Each number is 128 + 24 x the weight over its row's rms, rounded and kept within 0 to 255. Layers, rows and columns count from 0. Numbers have three digits each. The size before them is the row's rms in percent of the matrix's.

# layer 9 attention query, 64x64, rms 0.242, rows 52-63, columns 0-31
149:138083120128125118132133110172116144115158138158100133102160121152137131126142125119087127095140
124:124103125117120124170076170130126138127122160130087113104110163104132154110082171114124154136181
116:121140143140109142174090141108080134117101149143087117122140139111144095156110141121102135116124
126:124166166140077142129119122137163162084116121123143158143098104143112153136109145129129132134078
131:083083101148156149138101113084143109121136127105112153111105134115133096121126165116137132122112
128:093139154123123116159106183137163147090167126116105132131075148127092115103162137128125146144139
113:158110105109156114131051105121114148136132121122116141187115096118092111145126153135142166127122
098:079103118125118111163108110139105141167111083169122099132121070148138121162090105146101129157105
149:122114123127128121118180100149152148138139179143135137106140132099134128149145113108126127137103
130:156149095103117114106189097156135156093175166127111125139143147113127129128134086145151126132173
139:126108087107096134139083104117127109147098177103139087113153137099140126143142183119097191153111
119:150067133166150119149112114146125144105120143169141134140155098128126172136137125120129126136108
# layer 9 attention key, 64x64, rms 0.24, rows 52-63, columns 0-31
137:165095129134161203110106086128129154101130148114151135132155145105138115110116092139156106078150
117:110124150123088143121122140139155149134141100099113122101137135130101147117100143128141099130170
114:159123114136112112133124136130126115119122124133157093118158141101127108108087133158139121164132
130:115157134121152148160134133137137158090137120114141117101151113098130153101106156115156140154129
136:118130081156135143161148126113133116148129116120107123156121103077139096131106144139128135131092
128:137135142122127153145118129120179135167116110086125135122130076134133149129065160109178133110124
117:133120123129107102117176149075155151145111141092105142128150133150136122084102141162125135139122
098:116141137150125150130146117127121111129123118086158108139136108126167139144126105151047104125125
135:116135146137168150151138116141128123080120140140107127086099137118106130111122113110141138100140
129:140111171148142122137112091145097103128136153131087131090114120126117145105118099107160139124130
133:113127138157120134146130133112148135145140131117108131122150186095108114104093144124093127164157
129:124120128125152170123155098112089153107119112142102143167176103152131119103136100112113123106114
# layer 9 attention value, 64x64, rms 0.165, rows 32-63, columns 0-31
108:118097130140148119142090128152159133107107146170121123167099123105136097091152180145133133146145
122:139177138107126164121071148142053090179134113121089140122119111123097146163134141140127101140073
116:146143098138139140141140123128139158117139179098089096070147121127163149116149137092084099125112
116:096117125077144123133118113161090104108149163123181088150140108117100107130107121084118131137120
122:169093096122089112120166156121106188131146120161130140137107127116134143173101124116131135124154
117:130154126147144132153118129101127083064078100156201142146135143151110128109132139118130132134137
115:144144124089163097093152120128126131114132090151138112142071146164141147096094149159182120127119
122:147090144178122123145125151114116093095144120114212128105120154133133149091126154107151109129103
124:150081143155134119108126111156127132160138132167127149192113143125126135086145141118115146120118
118:099101099124134128136112100175137122108166115130153144093150132103129157066143121107120124132140
124:124092105131142121124114116110142148133145102107092137117113159154117136089167168138121109127121
118:132127108130120110130152106101095180134133082154079105144100115124117127180069124111135147120124
109:161080109127146144083126143165129085143172134123113156119134106095148118092141143146179171134123
115:101115153120131127156104131150130143152091126155166120117114169124125122077131138175092151124112
129:170142135132062119152125130104178127141158120092106123180111112125143131128156117155133137128170
123:127100108124131092138177149137145126149149118141122110111130137128116096152112120108158134124171
111:142117110106142139112115132167117122159083140166184123173115151104102133089144123140087126168089
117:089163130135093105110158143139156109109105095113122136132151120148124107056115119151158144130104
108:135119087083137129103124146137143098141106111134116108160099088147102106123121149098148122144142
122:171146140139152110124120117110100131116166115159101121148110128185146152115129134117108121122104
125:144084096150111124138117170105190144103168130125144105112127102118149141100107081139134118146086
104:098089132148108107136074152112103177167107137147144084109179150144159145137109178087123132119118
096:141148142103108118136141119160139075120165081111174162110127117092122112083113116140126161132145
112:115141141149084112128159119151112164164176088148147147134160125123101133100113061155129083123099
118:141130136141166120146144160112160117103120070115143141098062148120165157148128126123143093118166
104:112095118127138110122103135134114183132163114138154116072133122084161137114103141169128128119180
111:123140128154130106127105138113171118174132114133145126150149099136138147163077120072103140124103
138:132078137145079124165074132106152145134129127091235138111132136120136130180109124140117146120136
117:146161150073156170121157130133115135144158131122136093172110110100115088203139106113149121116140
093:127105145139176110112073148102118110177098119131137095116128149107143184170110163125150162132162
122:106157115117092136142109114158145152106108187105116138071138131124151140132117142168107113127111
103:107090122113118105128125134167114151144120172157173096061103127122132105132114127111125147127133
# layer 9 attention output (transposed), 64x64, rms 0.155, rows 32-63, columns 0-31
094:147155099161112166128133113105104081164147139095097109131127106119130113143141125115117140165154
128:159136141124128090129153120086174166123127141129155127106133123134126092162172141135119142132168
111:130133142102137082116061094144145120113147168118156088111099152127121157114137140163112167143115
115:101148122151122126133108174093167091112127141142118174099120133162170103125121138158133122138162
118:090160156118164174089126114152187125134068136109135143134123130114124127110136112113129120158111
124:074145143146114151157137191128123124139124121136120128142133107113106116148126114124092074074151
105:112127090166089131122085104152134127130151138141132155130123149123109106163156088085089075139150
111:109147155094163153128116097113102150127130131130131142133135088173120139112126067165078107129159
122:102135099109151176118114093152103141123110113120121149104171129145153099105142119117148143071131
125:110136163111102135153112129120117129086123152127130156102111110139164150126139112137110134114158
121:165128123142124124134107092154089135154153165142132158123152098098121173123141104115149135112150
112:134163132163093116147130171158133120118118144110136122084134147098160094144122106149158097173123
108:125113118110140146135156100072145152138116113119140159142139155096114115108157138084084167125098
113:134157099154122125132083079164103127110160119101094130173164127146117119136121133104164118131144
131:121180112107156146105116079118117112144106138163095152104119121101130100118104149149111151136090
124:119126114165116137116136088100140109109138122146156118139160124136160139131107095137113134108098
116:097125086128152117120108168130169139101100144077091155145138113106103132156142097135133107130156
118:158112121128147170148146135108139090111170086130133152155134129108107133144135121107090109096104
122:139180106182098128135148146116143104155137155132104135110170109102172096127127110156134126119099
130:073100138136098151137088086137146120123102131158163116108126156130125118144143137134104102093165
132:119144131112143134131106108127136115139117123143154123151113121134111175091143128173106092115127
115:152113129154144154149110100169152117112133123130136089147091103127085150122151134170150122161141
104:098128131106083167148148149071118132106111125124116174125146121123154112131112150088118119135105
127:134115103082154127116119152128133119067096108150145157140149108165153118136133092143111098083140
132:093138117112077129157108108124097138139095151091130104138147135153103130135135119101119116138129
114:130131093123119123113123108123094107102084123111128139170093131119089136133144134126137150196141
110:139093135115089131117154136166135126087131114128118124089106129107135173139147105181121110110107
124:112119166119120113151152079160108108121108105138090172144124094134086135121146096143159111138119
111:133101098146093048100113125131142145144077114143125162106124156144165127111131162119111123114127
101:125115107162123138129159086134110160112127112102137105118120123123063113161150129161133134137137
125:150099160108127078131111109143167118136155154110080102133113132085091117124143122118133133180124
108:109146135149102116137133112122133111130144120110111119140169094153198083133103123159140146165114
# layer 9 MLP up, 256x64, rms 0.248, rows 0-161, columns 0-31
106:128154130147149112178129153146165171088114141143114155120129116136087163091121128096127151120148
117:152145077138132118160119151152116133141139107166097144133161093181119118154127138151083128114083
107:140127095159119078166166125153169098155158104155125156161115104128119129145132115124108109132100
036:143100122132126117120138167141135129119139176138119156138126081127079156133166123160090134094142
128:129108102140117134128137121137117098125121162130125129116103089111127149105160132103140136106123
108:094066113136137125076115154126165131155126152148139138127078146139090123098134095136111121110153
128:143132105136130133142127143138145137148139132128165153184145134143121115136133128158105150073118
099:153122103088131120119167147135141111095113128158118132126115117136083138099128208098117148114116
106:113069108111098094186116139137136143114186116145152124146167125115107114118165154132126138099162
038:132122129094136113111151168141134158116136105152110139141147116128093162113141108134107156084126
105:096146163155187106079140119095155173120174174155117171087119121113113135140137147140118147111133
034:172131091108122095108096134135155134135127115160118141113125102119099143132160097151096134102125
111:133093131174097074143134108119110127094140187156130146117090143109145141119180132143128143124118
124:141086103157132090162137120119155125141156124129141169096144139112109146102132157175138135078076
104:112126162097107176166158149127127127085167123174141142173140062100108138115120137144117148087140
103:081118095190135130093135138098135144158141164117132108142078107103100113166166091116112155130147
120:091097121123129104100126121121111096150120129130137180146099122115073118164152115162132113119098
119:103114104122141142101152202103133083171154154176117145120092137138110102108137119174130131103157
100:123125073129115153123085136144125102121110132145118137152135076144144121105146157136093158124172
108:113111115136106137172114161152144170125112095139090137148129088144128149128146148156100117132104
104:133123154151077080120138145119093110141142142154140128133135118127107153127170112162107113134159
108:115131137174137105125180139137081141155123084122116162102153115125119136136171098143116111110107
105:147152098164096132097120165128130151117154141135122144124121099150043148112141149100121128127148
034:158138106134129070123091161130169117160131137173106144139122111147117140112155137143120145085109
034:146092118134118104151126189143135134113134123160139136127116087126088147095134085128091161045115
098:155096072106110117140107156172105142151147128130113125159127131108122127105155153121106186119103
041:103115098127119133141127142158172179110113115158148155100128104125122152103138081145132161124118
113:093121130154098116102112126113136114121167161124137147135089114123105186143134104161142104076102
110:139111126153144068159111147106136107111152144106160146128096148113126109158107124112086199110114
033:147122098130113095120117151131133130158147121145106132132114101133095161122166094123080137104123
115:110124091148125101150127152147154123113091138107122146163139140116113104156113113134112148105123
033:121111096143111092104118158164163108126159090162142162131126099148086169099137145131096140079120
114:117168068129129097119158124137143130107125108108107108159130127122118112136163107102141135123115
106:119146118153131128142132137152126129086121147167129154101088084134094202122138136101151149108137
042:171163137122118100136139127136150144151138126148153116113147139094089163098146135121145145125155
109:185093133147113132106113125146106099142128181172133150110119147147111135133196120137119131119137
111:114129103144123097134097147115113140101131104107142124156087125091106121158127138160123193123112
105:110116151117114127088110154160121163118141125185143106093102139122087137128148072105104188107160
104:132082084162081126095199134108101103171122150135108171149113131129117131146108119112167143121128
123:153151108138138102074128152111150128110115135130136103107129137144107191124151092154120136132132
110:090126079112153107081158160106122102140106151145145153127088127142130146147109132094096136113095
108:172106107130104085138091157143119084157118103172161126186141121118134150146114139157090140103103
111:131163140163156102168106144131092137117135134141146144079145142135103146133149146098127122119116
105:140129123203097087101128116126084114133139174147152184113134158100139137135108125096115111102104
125:134130161098093085137131166145105141136134162170147134167123145099119155101129114154086128136111
028:152120115141107101129135153131133139135159123176134130144133083148098141080146109134096141088121
033:125140101137117099116125166132126130144142128172107155114106099132123136095139140110087155085130
108:109150131156108090154135119113155113151138144134088119168141112103097109146152165134101138146111
035:139126137124132096127130156158138101153127147140128147102136103117094128111143136118083161087123
115:142122111126092113103115138099122138151153146123124157144146128077127145077177101178098144138099
102:149160123121116123113142130167131135116125118130118138120121135153143122123169087130063166093131
032:127122079146103097121119156138161130114134135133131129114128097118083156111179143132098134073110
099:126139153116150113150117157136095099107151164157102118125130158132079146155151103146129098113119
098:132122140164147117156110147186146126118144119147110164101111085175117138142124133135123126120100
118:156095121110122109157107151112126135143150139117120110113115106089084166168126133111114095126104
117:126163111169142131149113118128147102137100166138095155104083121088118125153181068108136120104159
110:118136150127080102142163157138114116095128147134106147159101146074125119185143093111131133134099
035:147115104119123086115130178134151122130129122171131114162131105108114182122144102132090135104097
104:109115151148126122082154141111133106145153138198140133141105091101115117131135123128135160133129
106:106135115175156107095122141109108117128176117153134130094067106108124096141137148179099165116108
094:144141136144131164117102117182124160117159145114154113098122164146106162120106113113112148115138
116:124115122164147109097172175102184107127134173124147179107067104117102146123113118133127121098096
097:183119138091126148131177146090182132093127132119151185109112140135130118133108160098125133093109
030:156111099112116096126134168144149125125153156169125138125138103135120152078132113141126125096115
099:151085102116085119113147127089132169091150113134131193157110122115147142119130090136102130093160
106:092120133138139072097154174105170111112152146142114147128121133136127132136155117106101114120097
105:107105137123115140134112160171092151100118101128098140181114106132061157170145138110118119132097
116:129100134104141112130177146117126132127165160127161168146082125095098126128159136130099162088083
100:144135134130147104116130164118146140135131093120125130128119136107103099135091149134136125117139
137:124114070141124110120120145101123123127122143115144132119099095092109125104148133176127138128130
120:131104130097128154096141142145128130112140120177151130161110111099134135098101115114107156091137
035:128097095130133084138096158132159132122126128138130141110105103129109169118117121136128176062108
098:087138083131128146063119134155132142103130144130138187140111123154107133149119128136117119104101
098:110131151115108133080140133151101124107159127146133202101152143120118121131130111117109121086140
101:136114109156121108140139098162143130101145118134126142139101063152123174112131147093152149131152
041:128114116118123101123138174161151146121141104158112133118107116122117135108145143145065160092111
106:137137125147145120139133107114153150122171130156146145115128101127116125103141164125076161132098
101:058136125131110148131147149116113140138136117150107114163099112147111125143180128150119156136132
102:182122131144102134145141143149119106157119099163126129133119115155143131118144060160115145087105
125:120133137140134115098147143112080101124128108151150155148107130166123145111096127138099169107084
100:133124135136138110129092133161121130104130130137168188142089143162103148135160077139115099081088
107:142114131102101150146102128165136107125121141160121141148115149112116140148169167151164151100128
115:119137094142116076143120140120143139165116144158129157144166095133119140113101118112137146101095
030:140138116127112122122105167173144112141126120160099164149137113146116138122136113118080137061096
082:138137115111177093097127165145135123149095120161123149128119121143100153069127163132128155116150
035:144128144131101095116128131134141127132124137138125139131098105105101147102137101152101166091131
103:118103091179121108134111161150185142111165131154157117146139116158102092160108092162119156107134
037:144122117128127082127116154151148146119139123170136154150113103124109147099135114141104163057115
033:163103132106103086120094148147125143123132129174117108125136093118074146093139110144094159107089
116:154104133133172112126088168121097129143177191107151115135118137092124145117159118119132140109121
100:132102113100098102154143140134175156207129110120175116160119124100125135140143132137104140144100
107:103177121125130107097143115129121130120166178151115127108121143151115130168147103153093179115117
121:118144085088123127099126120152123126127167141135153124099086144145115154169141132103098152131130
106:103124096176164126143134134139121119098133155112079135139137097153087147093148098127134145122115
112:102156131161082151096151153101134140124119116165134187135099055108124113116153143139077138123099
035:173106119127125113136131145166149118123174147156128151150133087116135137109160115128129154104134
030:149158106134121146120143165135146168112130134154135133117129096146094140103163127128120162079130
043:169112117139115085153125173171137104129148107161115148139111117119115148145157121137093161086122
114:129122139121136098101092139140088141121112141143172148121111140149111113123119110132103161128102
032:151099093139121085125152166160136132126151158121130152101137096114102146109126142119077143097110
108:120072117126147141098158138102150067140122159143159166107121127118081118148139118101100126102079
107:117110095102098127122092122134142114172137129139113090160099117114110141116165114166085125144123
123:111106126158141120160117117103104144148123102121121122126133141143132127128155091176131125089115
108:133096091146069115137102154110139156179141173123157120128158117084120135113134130131109146098077
104:096151155166104113115158153154148121097116160134090117080139101125119124091125084162113179119137
105:146139128177151107135085154129163166145155120128112143129122102142086166112138106111129128125145
110:120145098108110112097141125145120134064149118124130149111111138105103134135107113091161131124108
100:125146132139125133164112130114146161125116114150123145154135092159101123137121098156115103120098
103:125108113159133111134122145127145122117165124155103156101147065149094097089170143104128115119143
113:134122144123139104114125119134113137154092104114121173136137143170112120133142132120136122095099
133:116096127126084149095155132122123152155143135153166101136108141136089145163157107086103128077128
100:096088116099152129156092145147115153097109158111170175144140160156080161100151142101106129099148
109:172141108185147102144139166114133112148129103127111118113111143096123107080106126126129120045131
104:134144165113132105109187142126126130112091140143098180100146124115117123081148105101102168113128
113:165109089116137162143064147151114114092125133109124125143141108129086132138115146112092136096155
113:117073126138147120089131142129138092084132130131128100143131122087109131173166123129106181096153
120:167110079096104149140132142121106089113137106146114122108132130143107135138155110140102124114058
117:109072094123102124118116158144168090129143103138087159138111121158114138149120087150089140122122
110:155084124155143140128144128138106110124151135144132127113123130128120108154138130152150169055115
107:090139123184153104108130139130180134123155112173117127127092114145116108087163125116123114113170
108:132129112175094089156116165124125131157120174135159136142132116131118149118155124095137114109105
114:113093131118124074086108109121165150140171116160147124163113147121122132148175137124102117116093
103:141096094126092134133116134126139164129136081122142119149113162120130139127122145135098131113094
108:100128130171113126113088131139102123153096167157118183119087131114087096116114142158116119100109
119:151101084145077137139090136138132110159122139124143150162129074125130150172113161139128142107103
107:164116142109101119146147180111129128192119118183116157118118129103118133095164120162066144139114
099:096150090128124105117128144121132105100159150151084135124100129106072153108109099147144100148151
040:138107119143094108102156160171151118137126139162134148156135073130095152119135123131127176099117
099:144105124138162133091159114153142150111149116133135155155102077161123121116126092164077132091127
097:137148045105085119140130150134112102133114127190165148104132141139073135153157116140093126131113
037:127123112124106088112121158130157137132125144165105139110126095136091154141156143117094163095087
128:150135156146104126108111160142105134118135135137100134114111129162119124131133130092120186087105
100:144107089125113130128084156130129128182141129151149113158142139126099136163123135088119115113103
087:126133141097131164142087157112126118146118150121167099120135163124092133122174108100104156122109
113:105126124144093127122091157120119099110137135110127120099090125153122175095137139129117111109093
100:128105132124146140140145123142135081104118172126126145111141135110097122114183108164103199109104
110:187102108139159128115142152087165154105151119121164170120117138117123130149130133162103113075106
081:125122074126155121142161153109152121153106105136103106169141130145153096111147143164101171097104
097:093103106131165117115164113124155150099164154150115131130107174173083112085169154146149105122154
034:167131124126123111119133170120142130143138148152127152144130094124094116094167095138089187066087
113:120167112161158116134148132152132142090164107139110126163117092088107129104116126109140146128141
113:171125102139146097132148133119149131135166122150133141131129117135128116150132123157089119111056
025:123123121115117093080150135140134110135125140160115155127123116137070137100139126122074149101108
114:152148132159167142123142128123153117146129134120120182119110108135151146092114106170115174094084
044:172141125125116103163141160145149133110155125166101143116106099121098169093151132109129155076108
111:156071152147182111134091122144122142127102131167136161162127126133098116129154088141090118098131
108:114118122138163089109185106104178107153123145165134143111130081130125166081105167136142140107105
114:145088077118130103163118124129135114110156122124156114124173117120116149134159111110129138136101
118:128102073093124137146112127120125120115170166141086194143156119137121116117152107117126149096121
114:120153127140138129084148134139131149104125086149126175124156070097130110101168126129092160113147
121:099140120180113118096116123121178090112131152153119171145088145123081124138177104132108147118102
110:106120125104111105128162153196156117146136120139155121149131125163130135118110087140136118075095
045:137106116116131116117130148126123116122137124136108128152098124128113159113159111156077182088115
103:125118146140099113078129145161102140156151149167162156096129086125133139126148108095107160109142
033:152095103143116092127142183155139120156137143134102141117099080142106151098156138140106165089118
092:130152111079146146127089146121126173078132139093146124156141125142122188129155130081153157110158
120:156137109097119067144148160129125102130191134166136134133131118130106141134121090147149159121163
113:126138102146117133119093147161125148144145116177121119149143125112129131099148111124104128116150
110:107102102128107121143118147099135154129172147146131161119072097111104135133142163172121123149106
127:123105098109139080131151174113107089127132125148148146146125131107094127120097105119127154064116
127:109147102133162123115127162101126135164129105130124138158108131104113129075138140144119123115093
115:139120082121085111119113149118096070135167153097103153144121116107111132090182141142119168128153
# layer 9 MLP down (transposed), 256x64, rms 0.254, rows 0-160, columns 0-31
096:142136119125136106112159109085104083158099154130171091123120116090154096162142155174128125133093
120:132112132114141078117106139078109119125126164107156132117094119109109117164118155135141130143168
092:088168143119119165159098119168109126111131144130094153115105145096176141132075144101138126159140
022:116130165161159169135130107146113151139162141098132133142144118153125102122122140110178081172121
153:169138099124081152153088183096110103133128127114125112082121140093152140123126125141149135114149
113:128101153124146077149110144170089142150077102126134122138159130128133135115150134137175126213135
126:142124065130128163151150104158146148128103138120162134128119116086100120126144186113120155123114
098:132117160127161136102131110085144105128168121091137150118111163128116119153115148110123118110124
104:099148126158102130163098147099135165140174138158191115160134092109149126150163098142149123136134
027:129115161148128143110131117122141178090143097141105068167124164131143099124148141178130148120129
099:126084142140123121162129119140090140112099100164118107117122111151131101125116189132168128164142
019:186124127118119123117115141124094121161131122080095111141118144152112096136126133105174099143165
103:140110133139158126139063153098100152094156137153089169098110121124152154122127123127161137132121
136:150106121160113120115141151186138179131132101091110101143112131182107190107097131151122114121127
115:089167148096119152132102085144165147102177134141142186161149117109121109108129142158151121144108
092:153111133140117119100166084135108126108123146147154102066157124100119099127143164118188145176159
133:107125096140093145134128152116089130098140141107130157114126150173117153141103149138163118124116
133:080133110122134167096108158130130122144134122139130122110109122114144107125082148132172121168162
087:124152171155120156095099148109109120136111145130131156077132171138134131122103146130138155140138
100:139122132152132124163116110131161121143154106137164111145138137134164113106117084134136077159131
093:132134102135146145135133123148096139116113099109121125127128081094090147117150131115137113171177
095:120128116132108111116132117119109153125131105127124147096143169147103131139157118137128072139126
102:149174192177127119163118098110100146093133162135125132108140145129131158138105153125169117149129
022:085104130151130165103112145148123168090184131148131100112140162154120160094121090165153131143094
026:120090128122128109100162111140148131119138161130113130118114135152087125107163136145140134174157
089:126155146117101138140116099136172148129195136141142089113135120101143160124136098127159123176122
032:127192144173136108125143132121097135141106143127081110107136157170104120121108129118107142170137
131:097118133190110160088155120110163128137133115103143107101135118142144118123135126136136126100099
104:130128155127130117059146085135146127137161174135140133138147115141112096088134109156084139137113
021:105139165131103163095159122094130139093147143084136126093111139121121140159105134138148133147159
123:140086093121147147134143135163116139139107163087138097121142182148121116154114088083111139122113
018:151113112132116119114164133110121111132154134132166140123095171110147112124114069154097175135102
110:142121102122129136163091146142163147123157075095135112130108165155120097103152104071137157166144
114:091138163174130115135170132152128122083138185092144142115108103135157107119108126153119131113092
031:114101065107142160168114135116076178099119141101117118100155123160159133131123108131121138149147
118:115164127133141116135138106143138129136118119101150114118128162118142106109104099159148054145124
119:095151154101123146144112130152149113132153133111124171108116166111131117123135148101137163070134
118:113139159132139164086124121132125157105115122144138155109153125151104111127118137104088138087120
090:144153171112115142131108146171128146114102122091116135132144126140117132105141162124167126123157
120:130091108134106141109124160089185096116118086108112106119157173108130168136114116146134141151130
100:181135149091157134146135119132115096153103136107112079185183102112155121128130151122147166142126
112:100153116088152124108123130115110160130087118113130139168164137135138138143073098104145135090136
113:164127090154132127166117152120119128129166100140166158120090153151091106100159078134115091116121
092:169098135087137147170121138125123139118119098116093124139111140158152141142147107134160134170123
147:122180116137125187148116120138075139097142137127095176100139155105089132097105115145138116099133
016:153110178131126131110117126093075168147126124128155156094150111133165186127124141090122152121160
021:115139124135161147137145126126128067085107134073140128081084132091109116144132122125121133111179
096:106132142123097130116102112111128135135166102122136146100111119129136119103140157089171101098116
024:088155124125142130111178119163160137145109112120067138197108139159144133144137130103088091102130
104:149124104108120119134131154134120106123118132110125084130151133122208158124118125141110139186125
095:128138103128131159143140146114132123147082125116149108120130134153156130121098150096116085061137
025:124144109125139183120127079111131138096142120113138106156163151144110093148104154144145106099088
113:082152131124140102114167115119134158136166130098116140124151111146148138126119134140125073118146
086:093096142124093117152100129109180109124161088114138175137153152105132155155131101118073129144133
127:117109138113108151162147132082153126168141141124101140123128149103114124113164131138112159126140
113:128125125138119145152103134091151125164108149121090137123089165108125115125162132100101095139131
105:160133133085081138135105173115146134128149099135137108117112133127136153131127124122136176175144
017:141125104122163123135185158103085147137088148116099104094141143118141151141110185107131171123130
093:134139139117139139174118112140117152097147103117144095123115155160121155080123131133186153122121
095:116140129131105099109107108146095157093191150152140140126108136101094171121108135113152137148152
085:132115139142093084116126118108123129151141116143135131147116117130127101173176168143137094138089
132:122118104127096116174131093162143144124102125159140115139168135130157147128124093124160101200108
092:116141121138176099096150155123136145116155124122155126128133141172151122170094101146133130099141
019:120135096136124140144130095098116124159066110123156121139098125128174109137150092126092165135137
107:133107151145124121087141132116153138116143111103164208140115126153160096109124135118116140105171
106:095081114100124151101091149130083156118129097149156129143116165145120152138150122105085114170162
102:141119116125132157131147157094146101114133142098118107143104130085082133084152140097141129200146
114:153126130081117139111134166163149131143158144137139096135098148161157140091149096103129127095134
104:138121148102099150111111123091097108119118123125120097096098107099136162192133141111142112161151
143:144091088122131122155115128105122115120117145087132077117145126119147116143118088132138145187109
133:160124086101179144097127127134124100112082137131143121169126129125146119139109121127102124148135
020:116133097138152165169142154090121121116159144071095161145146117102111142144110186119116163093140
097:114114155144118094123151106151107125120148135118129113117144118101150142116100132103119129176130
088:071144128134123176160140100103118147126141131101141110155141145091111124121120124153147086135103
100:108192095129115127156113138136128160118090119112103103160120146152132129106071132151126115127125
022:105149105112154147172120140153106117128095112093073095123142145131160087122164144113134102124113
114:111121127162153115126138134141172139122087179140145096100103110154112065124119103139114094150123
103:105129136148130164105131117123113120119135141138116105136139179134105154114104142132124156108121
091:141100117170143102179091133134098130092115127130185121120127110136100128120105165081164136190165
135:144153092106118133117172109116127133178102090142111117113135106141152127107132147139102154093135
101:095153140142120103125142122133106121164159112089100119149139135131122151108127093131160102172165
104:102099101126161110113128145155090160149113127112150142135143137118145158181132123127092100134128
105:117117148102078106138177139152144124127100110134129101110113115141152120131131107124144078130143
019:182120131149170129131102066165078103141159141155125115123121161117157107143167089130084125122101
092:134132135136146115128134131120142131146120146120138136108147127121148126147119135135095111098136
027:143116108156157110152141114120130111137144107103156108123157122138115133140127145139145129112127
096:137107123111110167163144159119129130134174113110112137171118141126137107136131090112106150091185
022:089125112155180160118088084136141152109153147082159138103109152097116103127127156114132098144155
027:139110129123090105159146118064096117113110120090130134100147151130141121126115140095164131167118
112:104111145145098160145127143102087135089117129147171143090138159149079112108104136155140130123089
099:115133118137120115137126118125128126142131127173109101112132091147142160140143129147123131255133
105:195159118136108129144113113148111193128131066114148108116126108135122120137158132137120120124170
123:112130113109117107136159124088139190113154159097102124122139116143092113107110146166107166160153
099:147153150177157121125150091155100163108101156139133102125146104132151084093126113165128135121105
101:103135166163139149101149086118140132099117146163108120132169125133122121145109157128148159187096
027:170125186115108112145110126135112109144115148184122118149130116133175130105136126128124136134131
024:124136144141092145121129122125141144137091126117151129124114111128161135108142103101152132145095
035:075134139120149128132113157126086138150146145134142141153126152111089110115134137104115131140090
109:138149121098150075115128126141118124158134128111141080125166105124163072142139144115142168144148
020:135122106094111125142126134151099145181102130135099106140089127110120143071118141105153130109112
107:131130111112135123147159132164150087143110109141143135086105149140112133133136154118138156119072
096:128142142121113114112120141116117139103081160102108102107135105136139176130118106125142103206143
125:126165107105101141120128126126118184112135091085133141130144120103145175125139126141133156103130
106:117124137135132113122126160128142119139084116129116148157076159129108133163127119125112152065133
085:083186151118124123140115156132102125128105103145125124150156106140138066156133087136122131112144
108:126130094148108158153104122103114131083175124116117147135104156155095134073108133093086117150179
121:115132082102138120165139136159148136119123103128111086103125102114140090094145111130138144163156
091:122092126153123137101119129153116071128112111106123128121142155129173097129160099130157068192125
103:134152143156141136139113108119149135121126137104125101125139126091143062113092110144133142192088
144:136156171099151136123122070119075127157097138126102091122129134101113154148116124161139130155151
158:116139168141114159118091126125110183135120099116146112128143139138097135138097139120097165074124
098:090113107146111124143172120119176149161131143110160091077138119100101145121129182117122127169130
096:137154101155183114150124097135135145117112112146119125112116136134119104101107098147178121185138
092:088173143127136156117157100110091124125088131138140140122129132129126111119073101105115121154141
135:137148133155117171117117115109135097106163101136183135123149108111136114113072133114106148098120
122:096121108144134146156122171159121120113106165108095144116155123113076104157152183156174119108110
127:154106141075143098184123139135131112125094151105105074112113136137121158109137110136109145064129
115:133124171151120131138119155119118119104170129192130131192136127116131096088130121129152173141097
119:128138121078143082122143154154164096147107127109077115150144156110155150139108179142123121116143
095:126148127137122110154100105149119144140121110127127101112144144174151102081150137108135123129158
100:113085138130125125128146145126146149115124132115117165137162128155087141131121124147117066051126
111:108093144127092114108134148111096113102140151093141144127135091146156166107105146125158105182128
107:130147157163093125132114104113111173137171148129137097120149119151153144090140096139178163119083
099:140120089060090127131132158120149097154157077129123114180129151104162154146123103122129145112144
129:119125099117112140072142175125110095126121125097101095142148146142091175093133116141162151133098
095:113147114141118128107122109116151119133124123097140159107143152091140124134110130185153092106161
096:138150143174109120139100110171104148109134127112120118114150135134101134112141120125151128207135
031:183130131108108122141112163138124092127177102130136141097123135132141125087128115153140141160136
090:117129098142073110135147118147102131115123141124125140105116166144068122102135133087173125175100
091:145138150145187127136102113116157137123097155106096081141091102115114095106121130124133165138098
028:109135088120130106118161143119084126144149106135133166147127140132108147135114165133168128175105
167:145106150123122133079114131141147178128107112188108141097157131147110124127142099139085156138137
096:103144130147171161096154132153138107143112128131141170115128163155112114125135126137104075104108
081:154103107100124154139107152125101167147084127105152117126144118104082099117117164118152082151142
110:135168116119111103145156092150150177114136146121112091156137103138122135123117101104096103139110
093:115112131145171117134146139114121088158113138109115142109161122072101067121170165150151136132086
109:126113160077144084152189111089138133143112076156149158130103134189137103085129139147134130124104
082:131171120101094146174109138120107146097129134171133086114143120141133130146087159098151132148175
086:136160154130133150130067169130110102127110150127166133123131101106128151136122128102113135171094
020:152117127134128133106135153132131096147067133142166100161099112138150132097115125117108108118138
103:132162115155126145167105123165110165086128112094116076103126104158142089101115126124148121124191
113:114156146136147145129133098122097151091127150142119146140118124179100074128089137105178121078131
007:130133132080117178185117079096100125131095137107131091127104171121157123160192137116146139145151
133:141127085123135148123187151102137102125116094127133140109123133121132145124109184139122150071168
031:139160097153151130152130148137145143096117131115127120072160135093119110152121133128122152114131
113:166113137116109127155124122132094109138078135113131094134133137138128116136139135169117054160128
104:151122120118144136106136150104186131142151165097106169129127142098118127121135131130095138065134
108:081129148167184116145154090137165158121135148130128122132155125115113139151090117151157107130085
113:117158133141119132123155142100173106153151131106114097107119177106114129099108146138108157179161
118:125128191184130080154171096113119155139144123137121133118098138119131127150092163107147093147136
123:142079135202078115118130143087116144125110136111112167130139136110137115175111121100138125120108
107:102146112152147127116155122122120134087150149103130126099092134171135125069137108135146198179088
029:136123133132140081133131122128102167137043177108142084126124133156175138151108152132134118124136
095:145123102142142150119144157116089134086122128087106102101154136128150133152124160166136099164151
023:121117159103142092183119117082130117118078119098135071107102153119160155150102148096144120120147
077:126173113147102134119166136061135122165141130102154112138143116129188126143128164118145103082097
117:162157135130123112129119106096110124110137119100152146094112119119165152129123102108144158213133
122:111138134170143130132123143134180101133177141091113125138136137092118098121117112118177097169100
100:120144125164156138141111082085119081137139140126121159134111132113144087140136133111122134117168
140:131129075136165148123144125127138131118098113172133170098167116126131114108162159129125112099132
125:118158113123123129133115157111110103126171125140111123139113110103115146132103159150130123137113